config.yaml
head_dim: 32
vocab_size: 516
rope_theta: 78800.0
rope_fraction: 1.0
parallel_block: false
init_std_o: 0.00848
max_seq_len: 256
Each number is 500 + 50 x the weight over its row's rms, rounded and kept within 0 to 999. Layers, rows and columns count from 0. Numbers have three digits each. The size before them is the row's rms in percent of the matrix's.

# up: layer 3 MLP up, 320x96, rms 0.116, rows 150-195, columns 0-95
# down: layer 3 MLP down (transposed), 320x96, rms 0.114, rows 150-195, columns 0-95
# gate: layer 3 MLP gate, 320x96, rms 0.125, rows 151-196, columns 0-95
up150 107:609453499513526533451402468529567499483543498533481601442418528476461544493471438510518554652481557582476361437497509451450526558528485496438533510488559537503480483451494513538536437534550554411460501434523545436505527588533452449477510465420520473477637436544500487536511490513465536508
down150 108:519524510491421421488468532530494473600484631515514483510539468423543437509539529461551547471467480501627572478538568549506478508531516542444491460416365537520518509490557507516538440450567510529460602523405416521556606449555498541549496500448464505465464545470495446493489465506633509540
gate151 107:478509491413495511387517588460490424569467548456382528483566476531397475447520462413444528463491501386498495513552531509489473536482463421547459528423547476505545543491563493499492452491530529493535531519493457534584472472385522547440516518454501557378508461437527509517632555491506418456
up151 106:539544397522510456517483514440508456495557520487529588475548491489425503491489506401447486473467509368438527466594515484531492508516464525540480454467474499521508517401577557518520430387517500550547456458444475508607386478478541553460450555480510563379533499456475455545566593575549466451
down151 101:533466475572570459485506555501527574518563445519540491495519507419511559554472515475551451530536493619518544493543450564547440493556622612491517360547465551448521488463436518605468491557513477560467496485523515501380500499505497438507541435524449507483471598568435510394431513520526471491
gate152 101:514584523518479414528470523514463413518450461507431459597554449426377471552456530497491417503469444474419399493523529484510577510559471425510466456482531442494624599462434618481489499546437499419530509460554504482561517518498520530576542403558517505538520545442504566526490516482510460468
up152 104:600524415512522535550445452528507579513460477461407526504481526491577555523535505374504411557537561450507536529473451514473520527469530380418487475623477548424519480553480458551398511449622536519454454455540482491477526567546461458461462503420450545527472535455486452474437433472550503496
down152 101:478550540487434503484542553474527466458581478587474463488497418532640507604530471558534510509459516447495562474543466488495526531391465529482471541464536561576526433553541493504435602423565395476542492532511489445459517464513470555518437611473468448452478492532612457478541470547399459462
gate153 093:463429509553544599470497456516409416522516551553525508443520512511490509456501536514498521488527464476520527418475461418609491500550455633510399504482518509386612585458459587580525550549544493580534501460433497530418491590500511502522433551559520551557526578506534430534473500470533495507
up153 089:522526464577486464485422511445537559478493415464520496637456456445442530511521437489535487548478608457435507532506559514411543523443403507493506561442527581570467450470527434506616469406497507422436532613513498532525428443474525435485565449469531477532442468489472518416507511502422490483
down153 087:512423559476485603479581548546510468496538541514518554473478570545534490482454569421482563495581447524551521474546559437521439523437527470457596493502419509471500632555425543549443477545477537552521494435617503503456613573456446477491473561488496526508544547500603578556446522548528511518
gate154 102:448494608424575489477477565449503418499502496482592575483557504482412429459484431542492480491470498465495543598481457526479542457570522445445435540448576515557546510504507496527518507509377523454509512489587414512576542572533384486499546501485450493415552515520499576439404569555524449486
up154 103:531466471538374514544606408532432449547407547479544404521487510469503488491513532432429544432426471458523465506568541419496528554442478524594521437511454432418413469439472510426404476502551491554423560518548555544459503527477493535426479568534463527569470501493543420459508481497549510523
down154 102:490569500537453459505497422487495534491444485459553484462562445551510494482525486453443634452484449485481401592543482383495478485507420456545435480461451531387515497421486606464451511473487561509391526535592488484463476498480442572459526535535499549475460458525595438486382447503542529536
gate155 092:534474507476562529531527479470455445368486513498535569508523575507447456491571510560489471459560468466458522473478536489485470506579450522508477417528478552609564628481558551538440556575453499505435467398559566516480522557540527468430456577424544504439543512488597488494444456577493534393
up155 093:488502501569487411468513554569574580599465483576451444586476528473506484522456538417467482558534457574499467513496515451524613469549525448530498568489510515462517491486416535431644505464463386479582516495491521515480534511501510522609513456540409485481507443550421587492485556469569512569
down155 093:525631499452465507533454408484486533566469566470534506433549493570541566474452499536458515506522505561426402490519449545421386496432484563500512582486438486454471504465586546471394459445556513511567567588528409555537513448536479517564532481412542454476490584475531499504530440503469570504
gate156 098:444523559567504491527488552515518532492529518562515536484590464496507452476498516534417495440449494498475458488467401516622543514497452429555487605448522508426525516492482626390384464576478578477474552561521514578583546514484487538511527554530441603533509533442503567593523561468522447468
up156 106:567471487463541468418512452511495427455420518475478485533509551429456509441503488420513448436451424608425442447478490523537446471515483492520527507547545499578527542501554445559443495513588436455626498495564543474576396509499407565525463543507477541507485487446540457446401465402548547576
down156 105:404457412551490499562515506458545546557455512552536471526629450637521524438560567530458505504558508504541465531494493475547470485502406501490501601455517438396545527535517547476452490510460421544414478589486494569436489574501552476519498507482481495571488460461437485600471472598431468551
gate157 073:444510422533413515425519476552477486566482497410549416471483504498434536518387462523555400470514534548530516562487492504526520462488558579470468487504499504447578499458447574463402491478493488545583443549499525511642458570502459473517491489532465571572454475452524460478535537525633575592
up157 076:526434503569531485497433476474556565483471491452442547497446437539413501423415485545562502512508503603511446505580518471452542573479406561513487504460497548460504462563584431563631520497421494518547581517442500455492504484632493384486510472471478509521480607428476483534523431541494540498
down157 076:545490551481613549498588508497597476465509527508525548489479521460521572453659541529545462554440574411496462546465499579562429488460512488510585516403411509496471487549575436508455544545494513478492586525587484470457491435458547499468531484528523416443576446496612494522559497542490495475
gate158 100:489474468447586563459488480457500462480532446494621520505515452569563458569464494536571504569422610492487508488561529431473459522507533420581526575509580538573434565523573441395549492569568538558504443570480544385479424551467503537440504541454538537556496480527520543502488523437467493468
up158 104:471462513493448531501478494569543513530482429474499519370449629516471400378564464523508576550440549447589507509412441465528437557487435521421443600488478497495506449498496473460524460520460528550511502370448501572535517487514539543518438490582497508565467578471463479443577527490453528502
down158 102:475489541500474422574506506504499555483487607500480560460508569417373522489487502500520450438494506474588528451414424543452478470519427570513466474555499492501519449555446450567560428572499479466543423518535505568553551563439438435517612407567506530468571522426556447533465429547527459497
gate159 102:541570665465460364453465578478536538507416477514539540525530436456502416558462443464575470461447440477491507495452434553504463518455532525532491487501518466533494535460438554445483511525458470511437485537503425498510556522492441611487545584583455531521519478517505594636521553496472533446
up159 103:433555493533511431610493461487449495496558442526518458494545621465424505474490425365447513467512471535524482523480472557535545503566446388396460501515537519533515474441564512526473549527479328480519484548505521434534471554513480480557555471484567462457533538465539462432483572459520598475
down159 101:452487486452558440517576515498448437569516526472595566589559495545479441447493512486469570464555597524444476459489542442523476456509540378439573641520545525550559493484548460515500504549494465521581477405521522452597531611525575470550417493459516497519560441490509518535554540480478454511
gate160 092:416486512560526502430474574560546492456469525460551505492441572551479479439547439504512490507578496478557502451512523456393484543510425524524508548474459540510453424480611373520516459547444509553475628567454440547503499507578490490395494460423483456547501447517583491476485581559506400447
up160 094:459559549517481505442545404498481415514524473393524412535544554403452481473465553562513451446492574567474520490538415495453640429483594447520477471539565482510477512574440577522477472512496476540460391484486503513495471506576535511503592527553473509402477518572544474546523487474491579578
down160 094:503577551541542575415489559637576437472470505508530477489461483598460453483557501487515559557495389510536474561500490414469513532447418456436530519501481519540536452469557500525504527485484516505564506570551394581498582494545473538415481548463569494402433509504532448538402536529472407496
gate161 098:472494476488569547586546443476545426526520514452521540529640501550449514417563565434547532493527485478447557498497585466461550565484494478454373498474381449493546494497523505560523540465519590494476505577523380536550467535457563548442554473563506514513444484414536491507589496577499436518
up161 097:447462539599466494498548478481489552523460539605522375615535537496513436448557481489490494461482520550550631580534513440478467557557495444393483591505511454537563483438469517529462477498464495571492516529421521496436580450559529539599518479557536486505527447544485559456576525402465504492
down161 098:547522490436536480482496508574546481487426495595582559470447471462454495537448453546422431576495454565427458445484498512544521483460475440494498545526563464451454601460570518530552495545422527516591500467490626438431529531468387502560478558526510580444533438535558422514486417510552515563
gate162 063:457530500465474535424547379424529392520515405472463522493481525470448476475461478445558457490494547578491518424464433511503535491428492506485532543491525458450599423553561428598506487519508466601439598585458344502526520533519450502516523472547498534475469493505523522543530481594490551580
up162 056:447511489517509459482531471401490429524541485423363580441602501442498486558485466457482450484494525590452496453506441573478482453566443505536472488497505517504479591524447626507494506478434535432497612528515409507512609492485522394501422498445507494463513501416490530471523560443440428467
down162 056:411424503539436530563468433497495479511523552509441425490543499509533502511483561455468421376469395574489500543510444525496515561523586499443577509500609507464529516477459556607497544473485449454557525440511621485544518513450515447451456450498527595498451510524424619474550478465567545476
gate163 111:446592521558462483474439543485387576443517439407513421490522499558488501513498457489524485454432540495535530497474541666446525481464495543588522593435580519466506458536537477456520398434477566481447520538433468475539540538522451450555559455544510580454478545553588529495527519566523547552
up163 120:555583535540394472456481494508388477437529434471537590426459483599520512499481416507503461564427584494568537482501576484448449557465501519558575589473470460543437563523534505440517473431470475434489508524487487455463489524484543514523487481561487554517395558540535443508598556453617542535
down163 106:609548531520546497485417540539477451502508510455571510448425557456454495511545393468398529642534486484576451479463463447561463500365448540535499476535501510491489550498470486503493559517472502551490509517521515471421427480560471518547506561538464470556413529527361514551590506424517546441
gate164 107:499497487472528471483463528456399521525508514555527496500571551627485457503404470504459557528453610447499455471489447513484433533552465432460491532484575485541505531503538536453396424566506461526492460615584514494508516557430392559498491545545388425492589428523526469568513563497519437551
up164 098:494519501562490464530455482513485499539491500492474508556479514419469571472504532546572482375530420460501419516478549522540578412495539518607517470480457614474401569537399537509505513500483586380562454453467550490590504461537532485527487490528581446447450612528494560490417565552495507473
down164 098:511419469459477420498417437561477475470492504533484525552496499503443460345477525471521559528536559427539477487478499483473511526551516499615408493579478490530478530523497562410455571466422550518505546585554487467462449456473473602551443559517539506570535487573592516590432496498526426583
gate165 108:552518530479535357509445494518490577500458498532635533521583397444515493526459512492542469538467521491432433507428453521518563516492452430592525467517521536446532563483539502439486510562520488360487496461460529409520558603584431541533545543489494500529475515497566563610526466505432514494
up165 102:546542439482496458388530508420581388553531525573420522416468498542452548444436468440598535517493555541544545460527485472422475525570507504490500373534545494513483529558436509570560468395458528574562555494476503520422497499469586537491434499549472527454485576483464464579523540514544545520
down165 102:548529515573500505405472592488524490449398563500473440516613473494467401469528463503536536484492498502519539503436511469496540567502429508471480335540557441496562547542490422581528598537545463569430493475555485509412520537509479529545467517553436559526493483612553426510491550456494491431
gate166 099:383494519555483427429509470434479510577446545532491495494582451386428493552475466573517508514586454542565555555415377596532514515549486614505491466491431489478450495533427534527438480559473454484500500546459467456582517521471473473573493512563485481444569512506582508469503568531520406472
up166 097:469483437413533583557522553538439576448488513511538485525528506623522448436478561478458390501466530429442459446578515460424510475532537342591482481548560428463508550476525513458445546555465538564487485469612493512468566558498480553481492546492479439531517406552511480549492443523495551520
down166 101:404437434495484488483539501495497486490450541546494478500545452480485457540373518599464476540547544473461527414462434499433503515535484487536410463577474408467492517456424591523440527538480482481506542509436494556589469499454339450525463575512479415496549482525606394509566521548528499516
gate167 027:529483561499460423417421541523489461489407556496556499427524484404424487438442504428502477455547508454429522514453509511502466540447517467591510499499568486432438501514404551410433419554390516578541451436477459518451509534566491455510496518503497522487451568407461539498397541453499399495
up167 027:583526444486415562521500641454502529524462518503547499483544468475532461541505497424463409527530494420425512606437533461578542550500462501499541381570518458546495474459450493423542433521538476473465498503574464529521469585507392580507552492546484488431445457569490509478428575453525512591
down167 025:573492412489524460456503519472489534421488430460483591459419482492596571532546483462480427496423489470537519549471452578529511473572455389551447363524512439623515447502456483553536502506501449457532473485499544422615417421464457525494499467491425510559491452513584506499478502532474511438
gate168 116:502492452489531497484489484486491527535488527497472421529573423523447508547430526536518460506449535546465492483402425513465466459554545461484431514503485485601539442598551446480486473538554524549555414618507492457395492578464509565506567520520443474656589452558560416506569491423453495531
up168 105:438465509561587483547573440451485432471551480453511484530552608544414440478541532563536576572525434453513506517541587502643502498573483528499464551468603475433518473416525406520507511503475542438502545552553456572504419476525535522474494495566549531513485488463534489483462465602567433436
down168 108:462536515425548572512533459475497512523565439457454479438565540496454545467470444446513388475546445453582480532436391471598437421475458531513497566540534506529527445492523500547476548560421476403566454552539519424451524549553367475512478490472489384568521532423524463541463494448518500478
gate169 100:508543460497593495464441541461483544470479524388538462504513463507505483514363445542582511576531501485508510473423456479500473411463550502510499527467525537586431490507541491587425408588512496544479519524445487492519534502440351534506552488544469612603481519534603470479569566457532465527
up169 093:585485472499622534479514475488513523427572508514533527428487542556512503521459445499582573580542516536513486477435507468503425391491487502433506539457529529598435505459595501587488482510479433564512607592497594545535474423441490501443583519487478540587487560460494438407529481453519447537
down169 100:587466557565565551436586428416558497510581506602557561386417508548460491513501467456481527547566494513548474454446507512521454458506445500454456500431509419495486472474494544508591534517535441540523478552575573573534503447495504531480541505411485492539383492400487506407453458533462441479
gate170 095:488477563432499419491469549506470521490473481512461439454509525497466459461542490485480442490488390436539483438551507457434425478534490376530504504437550503420544531498506461513493352534453494479478506505503472489452549510448465574484600459452491596440466453623622544637517450535499517483
up170 094:548495534361476493535508508470577575457534446484425456445455568433541551505571533514478424525521464502557563404541600496465435483428490440468552494469534545535486501505494422497562370504482521527431506550460483510473501466484510522441546549425407598450483464543533471517489411416553553553
down170 104:511494526575520514586444557454476516518521573481485454480463505472584571478539437480474405486595450505536549574483531451549476459423576517518598540511465575585467555516518542526509483320499497590459506520485496516511453404498500476553448530495540428532494511399514522476531488391424493548
gate171 113:458554511474512456543452525506462479537471429490537431460562459500543531461478566552488491550531459482503496602421550465499471440495583515478492516427431573449560417475456371524515516538517542498547456511577387435524609487607447445529443442553586465509523542559534544501412518579513523545
up171 107:468451429603528521567520512498444555509468492435525488597555523462443659478468482560508546495535476549488462505504561505451537519451529556440528532519495613441473496500509481475621490457419690481487501572494433478522527538493536452503476486590530420566553487533496503433501530511548502494
down171 107:545543445501488531443462534494411622432480500514475470450442496469513513505471454483576436485428459507475574489422472468489504527460475468510487474606500513642537490487527546460535434479589477518491518537417590525432455546491583504513538532478420453508515452592418462518510557501621566395
gate172 108:415561481435457483408435605535458477507491475442457506453455519605516506509450439527443532401510499492453452460519496511490585484497493487543470485438549488472453619521512551503447425487406535461445513480528527524541487522527498442501558481500457589525452523485501544493430653524607409409
up172 100:481478510526522475611546437475551509571582509483415504519512501449436565563495497495542524606556465433526544482532521529509524578481480495456498543502497523445518371550540441567608526545520551528515510580481417510336509451455542520409524496517515516513570523494465522537504526596590427540
down172 099:540490474556493520567458469527499544451540524535406361342502544416582564513490499478546415500492516436459485535477486469520500602504485541456486605437454548486488484522533479610504540505554497457492458441527509523545542563497531469387559546496461574457537540577603543523496537521507454461
gate173 092:534529507396451528523547474488457430534500644505457475471542473469474485461491504494509556480461464503601438509413518551453534525477483493445462526552442418457506457447460541533547430486485575506540479503418497574632491545488515508387492522540435486481465365408480425580446460516489450444
up173 098:482505526474529473470534435453478508533625471416527441588454461511497470426454537529565536532542534544431515448534542567515502447555420531502540488524558510570464497416579398525490438500578515462476463612468526475515368477504521519536547438511480494413528406569548514512455420396496478530
down173 095:562515528477462556522508564485526504465466572524527532454613549488573551482475472446516478505512538540543515517405426615450519555559555438377457502556415511436507489567494554516599541543475451490605503425548487522522552446452453390403530519489417455464531497467550532514525514502551574473
gate174 097:506499471523528510459440544498494589419485483516511549463530519459506501443495490494585495484480505504481497531508493472434497541456484510540535526563465599437513477557588367505406455538533643572444521520506442460437544551469471472452471339501564515495529549546592498519395468588413515501
up174 087:524536551652469356444502520503482479551475494485473409619461434456516458498493482448543509525544518512527514525565515577436541432524543570467414459445556443509488451421552514481511576551592526364455449486406525416520467472479499504565444457451461496505545470471526476466497498479485489489
down174 088:472448543545474464557540445494484511516574495607506516633516484510471577493468471515544528504520462506588529551475595479538560477517598530553564558506453439472467462376557441466467522532540543420450491524441438499472597478487508517592398466551458533462602469555549475441549448508526450450
gate175 096:427527541468499492481475540515504439488413481466597549483539441459534349428518407537522471486382519540447537589483504517494479395511542452472519574472535485606411560553471532548508501533558455474399525442512491500520530579516523478587519448396514492450522543492519490506449541477415484552
up175 104:447535492532476522516472484388555439561486471439501427465520503523507452395503426481492582596410504573467511617512459490595477486470496549527484576538464512518491479486558602400460544531568504520400428476536533551538446477508590484532541520549502532522498550505488414509433447461522461614
down175 103:469522462480467486530513416398532527501499461509525421536541519590413547533477536488463493519589457520543430534484479445507518565525490537643471440577481544385483457498492443447541522566511569554549524555554496589453497520498422520448468478573559550520478477540416502427530379510524421558
gate176 097:448522441575511486466401488539498503468418538593521493506543421508547578510442523501511484423500406518528464450471434464478365458576466521463525492533379480392483563502464480558442465620615542489480431453509522447531454544482458476476565496464473472432524527527525480551483482556551492424
up176 101:473515563406490557519515552425408550576557561420520528522491540487405440491534444481487490583510592445529565496505512529465508505536622563582556437465539491552498449546569486428476496447485528553476550498505412489474587523482456590457467505494546517543386521533567491458532579506428431511
down176 103:530512429587486523489403492555487553467465610497534463504512471526520615538471535451506457474510502446521510422552425459483414503552540588492521437452357500422532456521546462547459521580567520542494506477542410455524495524453495564445569485458434540416473561485595529448502533548575505442
gate177 107:517463383429473547527632484580504379493441482499558593532532565473481516571512558489524566436523485508495502434502379497454469506629482427504452508468449500451495541475486486505462499471499473447564424466391492487522565527486563527506413533463545417483547471458475504551462465537535412484
up177 103:485488482495477424443468531512466436448411451503540508511495517396501486535517513469524519397494559468462444489577457466506440467548475478600527506514538556419480484510579442474389542503522468404571438483430558412520549452443538583535473455456596417587452530578499542515547441542568470456
down177 099:593458467490446560511499476543534543483505508436521520496500582592469468532435496457516385550539382527549468529396517548455452468485536515511526495423457481468557509546435570534462450519516483587514491544506506565555553569514484491469434529521442582524586430438365496492406546427495541568
gate178 090:515467446586480512485502505429531404542416450418385523433549548483431469398483513507524478530516453502557492503462384480562469512487433554501481502492430426482438492524552497589411492530436594470499449510568544462455573518602588482466522446554601515476478492473546476474512424494560524486
up178 103:554535533504445427522456448488486515494481438524517510426510606472588469545518483545504536494465496497500385429435469507497435500465407490509459556464447530531491557443526515444417510536458578463436483444494553482572505527622555448442488488415664445514496449437545506532427487528556515412
down178 101:476419480479515535484575559417535495534502461527553503588487510422452483472457500611536521510501578438532552503447410499458596533517557467510365435517459490519477363467419574454452440523466427454479434505518444577440426459498502542438482455506461487526466531480435505478447569488441446531
gate179 097:480521460484479535499438543587541475486465473477578496501488439538494546527495494522522496471482486500468488553483558466415451527486460504512513412567440558518420646509621393504493457481582578454522526506401471414521485474434503631424608543447543513514452564585551522527509472546503469472
up179 104:462497491538506524492533518600546494480478447510562505583499514520502508523508499499569461511520463488503475574472584451560441525565409508374474405588433547518374596453598481537538533500483520453593487477477479441509512462443518534391555510490541458462428635512496556483483451523568548485
down179 100:474496479588591436521456497396473538477595369495474480481469590479532502457514537425534456532491522509592512534453527562587566548569481488440478396491537479458495464562402538530527471545416435458507479515562497470539559527447583517480454536491493500464448506423374498468439449516541479545
gate180 111:417550509489496449377402474533473514532513459486578502498499564519441544568472439555519421436528513433553520519563543490463414498526521535483549504473514624493473588418564503538506431521521478476508548505482455483551473617524465451505567511467486596517537462602561565459493601571535551458
up180 102:504582508520555587514465500465537521423475470491485559489461560467476474653432526466537535484424576569442409498456448468479475524396546519519442575524565563556397476463496493532466500508514498470450417586467531371517511504493509491482477529540517400399448474426503502494459448562514556500
down180 103:560557581491470535434405478490535469446426535479586558504512561474389457542506499486486511441514435485533424568476510427482505531462577533531556447455580442605448453446511532452454505521499474551568505456471530371507580506487609511499500551537550484438559482521444522423465549566448439458
gate181 101:348458492484448530478532472455511441533435582452479536505565477573429517430399470512381460462498528506518481442490523438556522536544520476473431497505503412437591481442427529499379527540573514493578496501505513513496587522429449472524462488477489527515488507463494592567553507458595438432
up181 108:427472433449474545465497519499517435427493495460502538412574460474451564482460345526520484460549545476495572461517623469523557562472453502496431437395509465539458494471430530506466585529484522444523435509444565553510551539412548501523444536459506530560443491385484498524538490538565435419
down181 099:595511479438552453524465503514553511444536384583575444478535531478436508515521438526604486533461479463432561391501513531493546417464545450600511518498490607534487448405570505519553503491437534517506479472539465499515419409550427495453566530502497451444480484481358496488450509533525568505
gate182 104:463542453481517581497548526418520458480489500426491572478553434436485435439564529499506446518446487437488549499521453483488478488554571527435359540439459575480527510478550510624487504472527517449555389421539514442530636448525562448476532484442556485414422487458552546444496499512525430498
up182 092:509495514541450495606504515509481521512453463406524516534502555483443598585495402458453551526480480553617525504466508454553486520529504481489572533527508466401506431438422515478389513467475573510413445457588480557505505484554471567494491567546453593569518619529537481517415510424515448536
down182 097:582563531536512519503531551529442444514566499520458501540516447625507517469406543475543557475527468483491547475542550468525481478471460435466497444460423400495465554491490519503487439506476471485456573502389506455415476606431468539462453543583526530545522537652545465527515438522465635551
gate183 092:506542592420522484468377527610464538437495524502608513525480486497547483474523476428480495427459496435469480431510513477364559519496481471517500446486571529527430513470536419527534473515543506513507573463445398446451452483511493500475542542394482581475548397470472572539474470577407443472
up183 104:481542448585467500452536627428520536500473555470501567468577498507512452428471467408505546514432500507521455413470452530523596539535443549446501516364416498439514447552590477463480496556436474552466631536533539500487537504530511521508504434440438570521476516461396508530504577465514455538
down183 103:452520485428507469441538496542409501523534512557443461526487504504443558520458480495479659644482444540579414402536423537449612504536395452513501472439447500543529423508535543399584584564468473520556507501535511495501481514520511556566565424534508461504551501517473478503506490509452521475
gate184 087:475421500521546551546492527566457549508501528544495461468472502469523478434480572529472531440486513410565543461448464464500480491422494511525562544587454516466613488522516475507510430548526549508489537456528529463473520470359560472445515440447636492491496542444560529630467369506484456381
up184 088:437545605503560492564521482535479502517466490429637541462472569459497578495500467506464536493480486585502484494570535484517511558540498502406399494467589563523469479474447544495494494490510457486492497457443422544613469570547477438446389558530484521592521562476490486497381635524499514485
down184 090:495391530397484521599536502455550509537496471451487460499478552536435496494459431424455467525488493432537474467590577505527540501479527419504436600467532513455493417412557494512461498589442513398554441455463447510529436515480551456500536464537473522584527517554591439583483475490371539489
gate185 091:568480466447471471469510479393531377554510562567481463514486454572473527467530612414373556469419484458547436506514435445469515456545482512489473506520423509551605546504469472523464466498517595429440493516473512518435494463478541560447464535513494490491564475383519444492450416503602526478
up185 090:495446508437490430507511538566493424568406536538461465531562491493390469474478574489434501443505423480525526416527497474495486476571446433573503436498427503580518591551499519479445460509534635506597431512518500510546550491468503522462472616514502469499584567447500500514421461453609491437
down185 086:412497433535488581509528528470533482462566523478520673406498519483565443551491431548571515558458491475496497574481486515470495486504511465495475550517518460526439512458518551478511500433472445525517601566489486499488511444542455483570536409512507508428430439457385536394568517548434459626
gate186 099:436455427498455483463505487496503411523529525445484525485558512520473535491464544562526503554480493418501512519444395556527438528571524504476441479529412480472457441434500514628459424512508535615420456491504472457514608596466514491418463462542590506469539409581529479490484540592528400450
up186 092:455453542506466458483511495518535438474477520461464562501469603526535542444507508553467504556507501512586539516513543494527462555528505563446446498511415471455453470439498484626622435466403425617472488501458559529530566522468523425442439523602548489496537453540454413359494471463566507498
down186 102:486500573511538501490513505509440496364459457519512531492419520465557519468478434493482451569559544568519600466589644429516476556512550483531510515509496536534497544497503511415563481492456488480580556524444526484578420394500591438506532550530410517566525572567430484436540535454490546564
gate187 104:504548499504506500534494493488431416516543519510490442559501373487459447585442549526496499590496538428465480612456491433513544446539573533476558419501511440446553497536454470512546536505586496423509547519519420368509522553500497581535526406534436505450498390523513516527398489507534409459
up187 105:521497498514550487439424523467541519470464467463557503462558473531453554473514412563522475431436529508479513398526504496448405517466446533589477530482557571617441551478627527479462386538489544562428463534462523556497542496423505512417533503484594493571463517540537479536625567487445545502
down187 110:538558504511533512435481418448451497476539471503502468622522374506476498545427507595470431518406526444439498585581567331535533514500486571477558455539490468504526567541533386431535460490598552484462558543486490518422482511498585533526475480549478516537480461510518521553473552527511494482
gate188 093:517511442542522555521424437497454512417403549544507430481505447485490509534537457434423523501435585587507590454576551555531505441537460488497485441404447539513534502452503522475525580440558500454441512523457375542592558511463493570513513587530486518554459487522497587545564501525423540597
up188 091:457598567441535555453435543572493503462601550485494515466455541563491473455520442435431486554520485508522550533442519459474436504506535445461459472538462467631390476519578499499420473560484425485432545495505526578494527389416514609458487486457467526598512431525545465475471553425481500495
down188 096:464443451504563472545465435475404445487330479552487457508503483533463497538511581605442604476383548527442474441558548440507533494497489521543535500423448458479585461478581474499544476511601565552522540515450423447497403472494448458572506553530532513546473501511477499463534525550554528489
gate189 095:365500401484522502439457472448486490568349481505514496570476431534393562452500589455423506481592511468492477563569588406587448491560531545525487499493575484549543499435501457514509559501522459514515540523532428492520416504429493445524526527534561503543467470546542483459549469565480483433
up189 092:518453533515480491513487427518424535501466555517492449472561572500528475596429574542602508630507488561467456468471431521439542478566507529502561576628451517478465441609426481478554570486559509517504439581507532453434527533467483532556511529509490413456600571584511504553547532522497469533
down189 092:427500456559543529528548435553486575602386467480462535525456508582517536464552518463504457564516444451541413552524478416551466513640499480502395441496525506513432466492467482485506472607508375528580466508520506435531518573517562467573482487428527470555558478492539501580503472466547445483
gate190 101:473494524451499446494550473553476496577510488516610424598510459515527558476437470532544502392460465465549363499581443466455490491528525514548554485499581528449469511458594519527445549512460487416559581432315434507553495504484448455532565539460561484508515455542560482535526515499507483515
up190 098:471495422450490558519559456461511544574485563460428462541515506538512512472469510502475481394544472594524468491530480362620401484563557437447382535510420413555480404434537496502410529479516478505554505528511439567493526492448487501402505472486472520483511512544529440450529559496561469422
down190 102:400467485486386521502559459575474481516492510455368562532499532566460569559550514502420467488392571456463468529495472515514458518502416501617467488470470419512563550597539496485398503534510482543544457524553546460503436578510462538511499463512586491461494522516407478515452495500499437380
gate191 091:394599549536520458422476537505567612456476423564637452478498499526464447549549482488527473492464494404489535571485511553471470492511555558466483481536517621449499486536519461565506443549512465510419495454425492441541500493548505510484474428474539509562447528521563615470526456538579529607
up191 084:515490420465430514513438625467569522525526495513530431438458411549558555495445497545518541542517459552536528547471522561514457482525439502475516536514570542434473512415503503449399523538453409422433484505567404488412510458428576527478555602551510502461552562500518409463431517459413512493
down191 088:499572352518493540519499546457526561577500430564597494533475421473488484545508488585508647532532436488524616466437522546525452497488554533426547488584475590435499480483581546484390443526507504505404448514453433435465517507541514456492511463526506507502539500564517466443435518451518523496
gate192 088:423505553407463467451453523612423433498506453486579503502497518522614443526506489522543456552467509514563518532505497463458559538590611535545613564527557474526470539518474537446493500531484465499441530518551497435561548486540456445508427475465528577532477429598630514463568529440461438523
up192 072:419448554592509529546459469419490566491600508533529487466451548481535518433553522556625469496466545470560535537497426582465465579424451506431521562572455541443467522533528489501486541577570588552537457548498455526547555565579494455481546480473511457556399544523554476510473520536506473617
down192 077:509521520627530542465518456522484541521523409509506559568533489479429494458464496571657520536430523491603475547445464555422407523465495553555544481551423496523474540537514385559474583496571587473506512507534478595489552530452488512569442439453525424491524536421523461485477476527486533553
gate193 100:501521445491469426435502503550491483606519530537606495530455428563462463563458511495542543456484473514514562490461529532540459441592559567542462461502493423466498435388569430602478438466513423462454474550404415488436471434433492468448510451491508485456538457594498409495450521571440497463
up193 095:419476505452436518449453421465494500565509525493540542495414566554532562434533390559448507464611460434539571450500530502489462489494532546493461494514481427501468517389470443590525474476493485497485553472414434544445463469535469462331511423448513570424461483499505469518526528574527540431
down193 097:504475507554468522403528483457499597529461534563496479424460575501645534534513494505450573482562511492583575446479537527507406599517450465515565380498510471503565507547507608505472533510485452456479563515463463530495504480545588511427502470433469568537500536500551499583632563516458531490
gate194 100:479580548416543489465484506486521477520538527525631480457578437475468491467487438478568507462505544460464585494495500470459507458665579566523451593412449498517494615485522461549483470507483482596402502529571398478489515520435492448508527426445523554499495485518521539460538544459472450411
up194 092:508570514457540534524478578383522466497511535490529472536571508389517609512510528501533523418553540434514595487457485548526588540506526605498474585474457531456480563502498473486498500469410496493490556542481492543443506456412484397518451460530539498548585555374489486366436487446492480495
down194 096:464541487455512514495453480418579506530549459470411483532528644420482641474480552516474442442489551488566496543411440559525474493478498508535541508537514497468463546499423473465504513513462496486474534463394599621451488508453511477426526479537488477493524580399383513457485480426420515527
gate195 106:506528472540479395485543552584560549535414542441574480492595573476467496466501531433596543413462488531443416558502511526495563412527563440441518497470443569439495489537514535491490498461536590487481499447459550487524428468422460489487450492538604462455483512500524517513456495461410358431
up195 101:495525572480403391489511503507491554455440514482553465479519484650548397568536529402512518436557482585473461515492479453522519461504461436457542474501487431443529538553551539494524474465520449546435506549508553551433510427471484607469478564526428547477474481556502534521486505567394488633
down195 096:494536533501509571437484518466537497519548554464495443530540477504435463546581554485505503515473446419501501556454469473584492494514393432497535480597516490544451549519484558528559480453512563518614603533567491564537559522453377442473472515513544381484499570486355510499474450609466505485
gate196 096:374504574489493415463429537472476541604392538571507457564549411445534517451443457584537469461526449507573469561452439485452473505517604519498454441485485540436378546519462551488474494565471498460509424432481483480520576523441497498575541538538496444544524567547554503510487522493429477440